config.yaml
rope_fraction: 0.5
attn_scale: 0.125
tie_embeddings: false
init_std_qkv: 0.0231
schedule: "wsd"
Each number is 500 + 40 x the weight over its row's rms, rounded and kept within 0 to 999. Layers, rows and columns count from 0. Numbers have three digits each. The size before them is the row's rms in percent of the matrix's.

# layer 6 attention value, 640x448, rms 0.0482, rows 326-382, columns 224-279
092:488495479511455527473488463482515528535468505532507542549531459512577496451530556558555461488468484538521509414504479472464527571439475505523525567510496492480382572616
095:526473535478492503525469471435540496489455494518596487480464522437496499468500513495588457482508491533492466476561479501418423606427471546464527460570537443490521463440
093:480519477498491560535535476485465508490481510485510531514514540557498454488541477474472595483547489454510496502523522509479516491477484497528496513412518558457550484473
103:478465463519517553524444499563467521448546556497495497526495445495527553539528443545490450540554478461571466509508502477503490540497515481441567423495489464565575452546
101:449450558547499551561515506516521505477480501466466460485481468542535581504459552487449584492419459553552418500474488529491538568498444536502533517482489538465556495579
100:427478475498507482495590493555444470405567441458547516429503479492515544513444526535499573488496476472494462581483446480492537528514443479498562530476520551450447542398
100:542537453532473504498501476476531533458580416492571540591456443497459469494444479489523528497532507468487514553586483539526534546469500547526493400466503472536467533554
094:544490526553481505472452534557582480483515516428530478522509479487471526550475458451476534519558492460431456519495483517497532451558538481496481490487514463445559541588
100:467463490523456483478511524481479566498531495502475520468537507468559453543529506475479414439440521472503510511422519491540537532517510502563532481481457508561615462590
102:457495505524455485468511476607519514441424592493520499570502542548475476492431577496477446517518429468520474441484486474481513522497453573491509519463551464411463585551
105:457520568514447447553534544440524502439456518480516520532464529513478469464522560438495522491497500535460567466505478522504533480480513515533551433446531487474485573533
099:512471499421492550511433466435494471597496462510534514488467455492537450516458455463580613449520551458523534527489557508469584493454474476481414504528519569453492483501
096:446527447453534512486506473606505442542483521513509559495521509505501480504560560449440506613569474563521450444464495546515494534510517505520523488485553436492431577597
097:502519481485476434500500473464552476491481455411505479545484547518531485494457523452471446572491469461511539506532565498486444520498491477462407478512466413434490490473
100:474526518523500477521483552519459509461411441549498533480505445526447510501570487510476470490531546480472534529531520470566509519493538442535537449522488437470448491550
108:548504513487525398516481447515499505532497461463549541511532500478468519475557507521526498461528536515535565525475460504516543439475516430553546555516506598497472559552
100:496530491529473533546481473475590519530518473522552520466493515521494563541423480484516460504544456515504445432490459545535498511509430558505492566565502453509552440526
097:447527522501484492448578455452515513466512461500565475551504562483426498529473468471500527553421394516474478376499545528556536568480549524472493451507432497491456445457
100:538434505510451493416483465586489501565568521471527573538504555444439513458495511436537484501462501556489499451508523466509477514496527464519455539575476460399483424456
101:515412458611532501530495547546456459473530520478462431466477493512486508495517496494444545549457495488492471529536513523448499472500573446489535516471532521462465546507
098:534502466474497501527490465547504551503471470443484464479412483480506550475488500531553448456535515539494483482510497494528418441564450494470604512489390550555565547482
099:480424479540449542497470487450506455535561471541499455501485501540488464569498434469583489450509506508527419579491478521572489455550522449582459533527471523521488522556
102:547547422510512463475476476505508493559476476518505494553486549528468473521542458557535473525486535522522460463513492498455448542456489508546482520453438544484455510525
097:447575470552416540475545512478475555458485568476524478501472460547458430538507461487474438524507451474531556467513488483452557463464453524423497435457498454497458531429
100:566514522554519488522477530497458399499486506512474489470551489512522589530533456502517507502500565462447489536492494504540480388528470516554421531518502479540601507499
101:477479529437542568453446532512434522545540481496489433486486525491505565529485546546451507555475458511515466567471551485500519510488513473537485493544538470546493545497
098:523441494430539508504498525520471417488492512421502512535477562476523564473458478484478568542531512486475468479498456557471514504586493490434500552476526527471480470405
104:542546455526456481535495559454534503497490501486495514558502445575521506450535527535573395469564516482561479453559482523458532494434521586498495459485523421491413559499
097:543500493442439427521553507476466531480440534555542583505441466477551527486443514479577528474470539500501435497521455471479491511504511527484477521569503452445480449451
096:474481573483495456553489598551481451446559458493544523543507439457515544490451431438543515529449507457489482575508541448507540524546456523488536540418592456464454579585
109:529485521443542499583565500468391495512543487480511403469437515518457593467565548496527509528386500484534422543491541455483446540517536473502524552497512499514499483464
109:447502481464488500520532516509529484537540510463540468483522462463503504498421491509511515516494461528487442508609519525551497498487490531473484465508537448469562480543
106:526584613505498414488487475498458532423454510565482523530539479481526542507518510479489492494549475543502431363486476583562409464523509488494480519603495527429463458492
101:535440556514531499525510558512456538491468473562528467434508536524487526508578441481477508426386484534510512460457565539472502554501460497596464551513549461483559434473
096:479557493449485517497506481487484565451472481499492495472531558493457589556522493529601495512462508431502499553438419469492499439524514519544444553434450571498365521534
100:499569469427510497523459503540505497510477477487535502547507535540510513473547496517523539521489468537436504446494515467450537505498483535532443505448516500497435496486
095:476514503527486423513488513551489505434538427477520574442451569455528483471463546553500516509521530522535440455451465454503427502505468533553595461484529550485506524538
102:514501476483446526481527554478493521520579464534489544528529498506486495453530469425490505452510588563446523488525452499449489458536538476473422464471504523584423502464
100:553496471474521536511488513546450512542469524539514536409628463499493468426452494515550483545486459473512514495526442498509527460546478543439471508477507544477476459547
098:451531523500483493512463464497512490555519453543478513475479480511534477553592522413492424477571547481522589508506536476475493468491539531521444407515591521398488502459
096:511450516494408473483572506532492468520490521473500481470453506496490448489466490500467548581546513522482444529566517468498597490582413483488526406505530427482486495479
097:508599515493548560527509552501517546506536471544484446496533510441499461512544411463493544562469445530473522546476513530520466482508445447617521503467473502619573497508
099:448520488531489536468463500451554496436462485521437589482423456511549499513485518502556535432524456502490516490417576538535519535506505529513472507474493473544609488490
090:456535392464498582468530513488460524466519450526516516503491591469538501560466433542523545477459506411538528546532485506542484411448527488546506536466486529500448567529
104:499504506549529498436474473456545509598453514501567559552489427530443500494432409595535477518520474485524514398545484517479541592533485537514489455564462430490491490544
099:532547381507454467552582501497454523468465508502510441511486463494539487507500473548497500495489510471485471486519450490504521520442488566526446446505525500526489505492
104:522486558503423446467492464479507567555512519519524492540507443491573471476504538477451481494510480495483496434546477545499583556407562514513526431500524505452504492494
099:487533448502472508480573450542503521443588545507498477496429440440573495495504559450542507492445464526472495474455528578498565537526492489514476514497492509477455533509
107:536495531539440505443499477508487533499510467520446498455484557469475510492540532441537520540537438506489539443525474545521523559498612418538585476507429476464510546468
101:567512422375409486485501504443549525508531528445549484528554527541442440468504453512498549503464461442488532522486580516508527514444476508473474486507552501509461565531
101:540488431540555463556555542457530515512464456487531443434487512545510484528469516489490451518488496537579458475498466574505477570549436522547487428504448512569555424507
097:499514559394473539486495548464491560427500538514529529506473497553483524529500430530536482436475533527513430486513548463508491465479480548470527473526467522503479465469
102:568504513545497509514424540572480471554526579528522475469473436520524589461508556514524496479441485567559469478455436450505446498517481586521491499521546509483508533448
096:434485493445474505446513503506532479537504496542559569544446551426562569523515498502492561491477470443457444449477507503482535517546491491480498528485514476474492490531
096:460516543545520529526502536486446503537472549445548462549468497526479489464519529543407446519468494533525488470552449511464503493524515462515576483412444530486509514453
093:465537473464390535523445592589473471527508537535534525522518453524485555522511511488436468522525491516472498439546501471468490485505479531557511514525497526534605548477
101:559478531523493453497520551501408517504496448499453482554497496446513512495545500502480491488567519564534541489517539511457510497472400569502571513496489481547485478500
# layer 6 attention output (transposed), 640x448, rms 0.0435, rows 326-382, columns 224-279
088:465518503513586439552488516477474510496439498464466474446476539508416484559486446473412529513510552560508488503537502504432401526519520457501491488476531480542613474474
089:512506506510475592471495536544477534547479455512496475533492453500525503550533417518423531494503524518534470558513470479567547418531512512535515492440496516587403452471
091:538484515511465499511457477491527485553486526447485512446501482482560533488516574524488387527491511485546502429484448504459498510548467499546526479579473523519515521518
102:517550519508461513533499475449545502517464528487489512479483523530498443539487536485528481480432511518470556451565498503507464529479505585494470557473536508487477505496
098:532536497500585425503504489480479508527478520506525491482548488506458434468538419544520424470584402451508570451513509519516502456498538509542552469497572487514459461420
098:588518556491531530532445481488611568528494524513450510531531480467473472502505514457510489498525488558561531446485526528565462537478502521563445449479531517472529608524
099:470499494489484485486499527480462496541456590500488482396486500515531549535529494504483484501450503505521515483473532483492427414518484437459524561505483429492504448452
093:440472460456430516472524456442468538449522466565436569471482452461539507461509497532534513487415533475538596441495515491520484513525506499523462505565472539508512447395
093:567593484525460503557437507575517423473498525522546533524481452503420535477526489488514515551551499465521586529535493557502466436487511457478513464548510485463419495421
093:455522492470551493501455568483501471591514452498523420437488487459506496545497507495523536437528600552499462563528513500482553599496522445491401588464452570495544414432
097:535421461540515520527488518493447473515506501567560540512484453437503540498483435505516503471530528508493460478521524496470416492399539449503505533483447476552539450525
096:469476467537519470508489582402544584467537531467462557484495514504470530450574532507394464586459506555467451496497470495522447470529556514480523477532514439542479512525
092:535451517583485456506526522466494527466502484505540501441518444536469478476513442496563463527574548469471491531540467473454500431449464577465538503511461490499502519470
090:440506532518554591526504539588472495499507583581496541515502503463477451479508548469491513487453551482512428523379534455490489535485548490469535520460524571452495501528
096:478453449513520533472558483474559505481514513405590470537510449480542494498451523527536471513464518463563464448463491548477513437458470554518449519497497589525590620542
098:520405438438606567433562531492532487510461515547473504532510487514540457519475489501474540502518503493533448510508499518496440505469547490487455456444430453494537543499
096:511470474460507457443508529522408507508484453523453459533549484461480434502516519514525500551467498543496597503497496464482487429539549513465501455487553514515469494451
091:472448530555477505494487519532496498522563493499506502478493519490555486545508486507513538533521576407517490544449470450482487415529476479576449565494559459488529468471
098:465552457556589493522439559501494484437456498569465426479550460566560497485527448478487497576510456513494506494459544568559496483454460465470502520474493579581546512556
099:409578505456474496490506559468523501450432499518529554525554537503510405488469479481526488467544451479499595516488428500562535550521544501563434551537421522509600575555
092:423539525462465529504487517481507462506473573548531515530568489516521474522462464457476521531438529464457461533484494533500523520420540527480370510503562532396431475448
098:542494554463560461436486525520518522459477475526458508552497493537467574439517517493429533552445528451501534465431538527418452504473496558453479499468528446487481443447
095:483484527482536548558502484507500522482495506526491466542482432523552479493466559486493520491522483486490487542488492497583489498464474421476463507482483510480560501458
098:526452474468559451424448484533459457533534461567515473490501472461478545486473527426508590395430514483447431550501479492567459501515497485601456556465503455493477472588
100:405487423456508522431443464545560490426569536538502492559526533492484452519469462537484506528457453465553542481486517516472494545540450489461475471533554582472422465494
095:512507477499499479482540563538541498478544515504531476514567458526504459494547470464562453433423543497478535485564542548467476537525483528481488519536462479433522476486
093:496589478599475482501545447480455564454486521599436427486504497447494481505529510564529456487481493513551519622546517452616559456526496530467501496547535499495525497525
096:463416568482490504452470499465459526508448491480554453473472477524486534514508481472454578497433505510482456506487512485532488535469440432520481574438532527454544462508
098:469488459529494522486504451559559425498553407420465478465540489477502473526552419507498541573499522421506476562514542472552559483492486533574503444465432552491452492500
093:464475444535426476448516420486493574442461499425506487488537504520453478528520553545451476519548494485478579413523411526532495446420521430567503528516514482518520448496
104:540518513520442474442457479538511408455499580494536500520580480524532451520466414460458437497617496500456554462553447529471484414523490554473519469516483506510521506447
103:484561538482420420459496490503445491526524529531477556488534484511468506525540487529486482469493516499442523512488536455456516491441525504485537547492514509480440393436
100:510387441526530504553493455491558506596588460471490523472478554529476450550526456523472467562529498498516529578470499407481567548467508509488505450456475474553504487485
103:547578447546498448516450451537513462489484507481558494513559477454542466483513471530452455573611471470485472536527447494553495477499497457490581447476439484508483522499
089:505441485542430483550516517452531401518546571455501511492487456510526444477504531480497476416512500537477503465567567542488513479450493536492489522564475471463586434399
098:538417481485536500506511484441469551482548469496538499419478535503521534496420552537532466468552598477491498618547510481538488492448514460469501525497498459480533502509
094:468478498540552593520457506455471504582514498505505432526556445537479482563502444488535487462573553478498551529543535514531516465484532444517474559468465511568514470521
102:480508454507521460515483507573518534481462437531489457514490508478472497496477418517534508578482467507497486541484562542477550524514505592526569504508459508497536493509
092:512501557471516452480454501401524532471490456470431463565466446495539581520504558486477532515438523492486437528482605465532520499449508424530490460466503427518514502551
095:472527466540555475508531620557538523478518562495520526451472514477473500430424538544471497536468479520460456490453512492528487504515477507448480562541510544456512486525
094:474557515504509470503470510498455546495493511496495525496560513473490541523527473441545507453390499519532535509495552578500453528484538485505453541506512533533506488516
097:520452468496523479495537469556464512566504551523522456556455517512452559518383561466486504500532551498532492525472462514501510460412613618455469426535490477455419501494
093:566507538402519459457537527584449599586531526591502485506492504461509597477544481490469486559477536552496476472523463484433499476497479479408510522555468482465437490548
087:519435546566506387564493526514509470512470523455492513505494423567448528476541587482492434458502528578499532478513485543494520518477499432496490504476490478567490435535
102:458475480516492553496485521448417555474524437482405413425499495522586459521603543505456493450507481471523518477468478472589493513490448494493481531508533565546476489489
096:513470556485564531463407480570493496513524504501485531471483510525488569450540564480473478499520459496477458550517545452530513463468497485478558502466537495478491454437
098:502434459449491579518514534549494496474513501468507598538481509436477523522510507477528524553491483525554471544466572539490531506560479499482512474527482462510496477542
094:518444475530485420523444549443451538526425461504537545504598504511464511466416480509513527580502463466495471488559495458566485453494551500553510525492438445490526478513
104:470499505485573525511511477497470479480522541484608557540528441532541536464488503550397498479475523555552540489433540538497460478526445538456506521549461546520464552586
095:500462609545568484512495482513445473534490467541539447505481484549546535461502559467495505460566469541520466473525454520493471493543466512516546477479526465461543452472
099:470507568499468565485448442514467571438552533492488477560510487538494448510511496468520542539509519424482460500528523446469479445452520494507487605504571467556499544486
094:484507460591470491510502523515520424561483472488448442566438490449511447507450501499445525533495508509469527542519499553462515531436518485496425577508559511503502453457
099:540526486443569531508486406407486465488448485457519485533550497557494427534465441531449495520596437496532504525467520627553519527496481494462470499483491506531501503520
093:543547467510514457524468509567452521489503494494466434461524520550468427462589534503518449504556445512557493512453499494491481502540493516544495542528498523531509547512
090:504513480516503524441515421446590514510504521466427469460522458543603516548548499445528501386594447481509487513491493526575511544431477502491429518551455498485522482533
092:511474514472583510483518440535514580517476454482424509529515485530591465472539533504546480471494494522480457548463462478515496585536483513504449483516547561512445471497
096:465505447492522488483449419511490468556529563490561498447505494599427529604437484520535476520456517479414477554494485472492491465490529481497498441511499467484484457491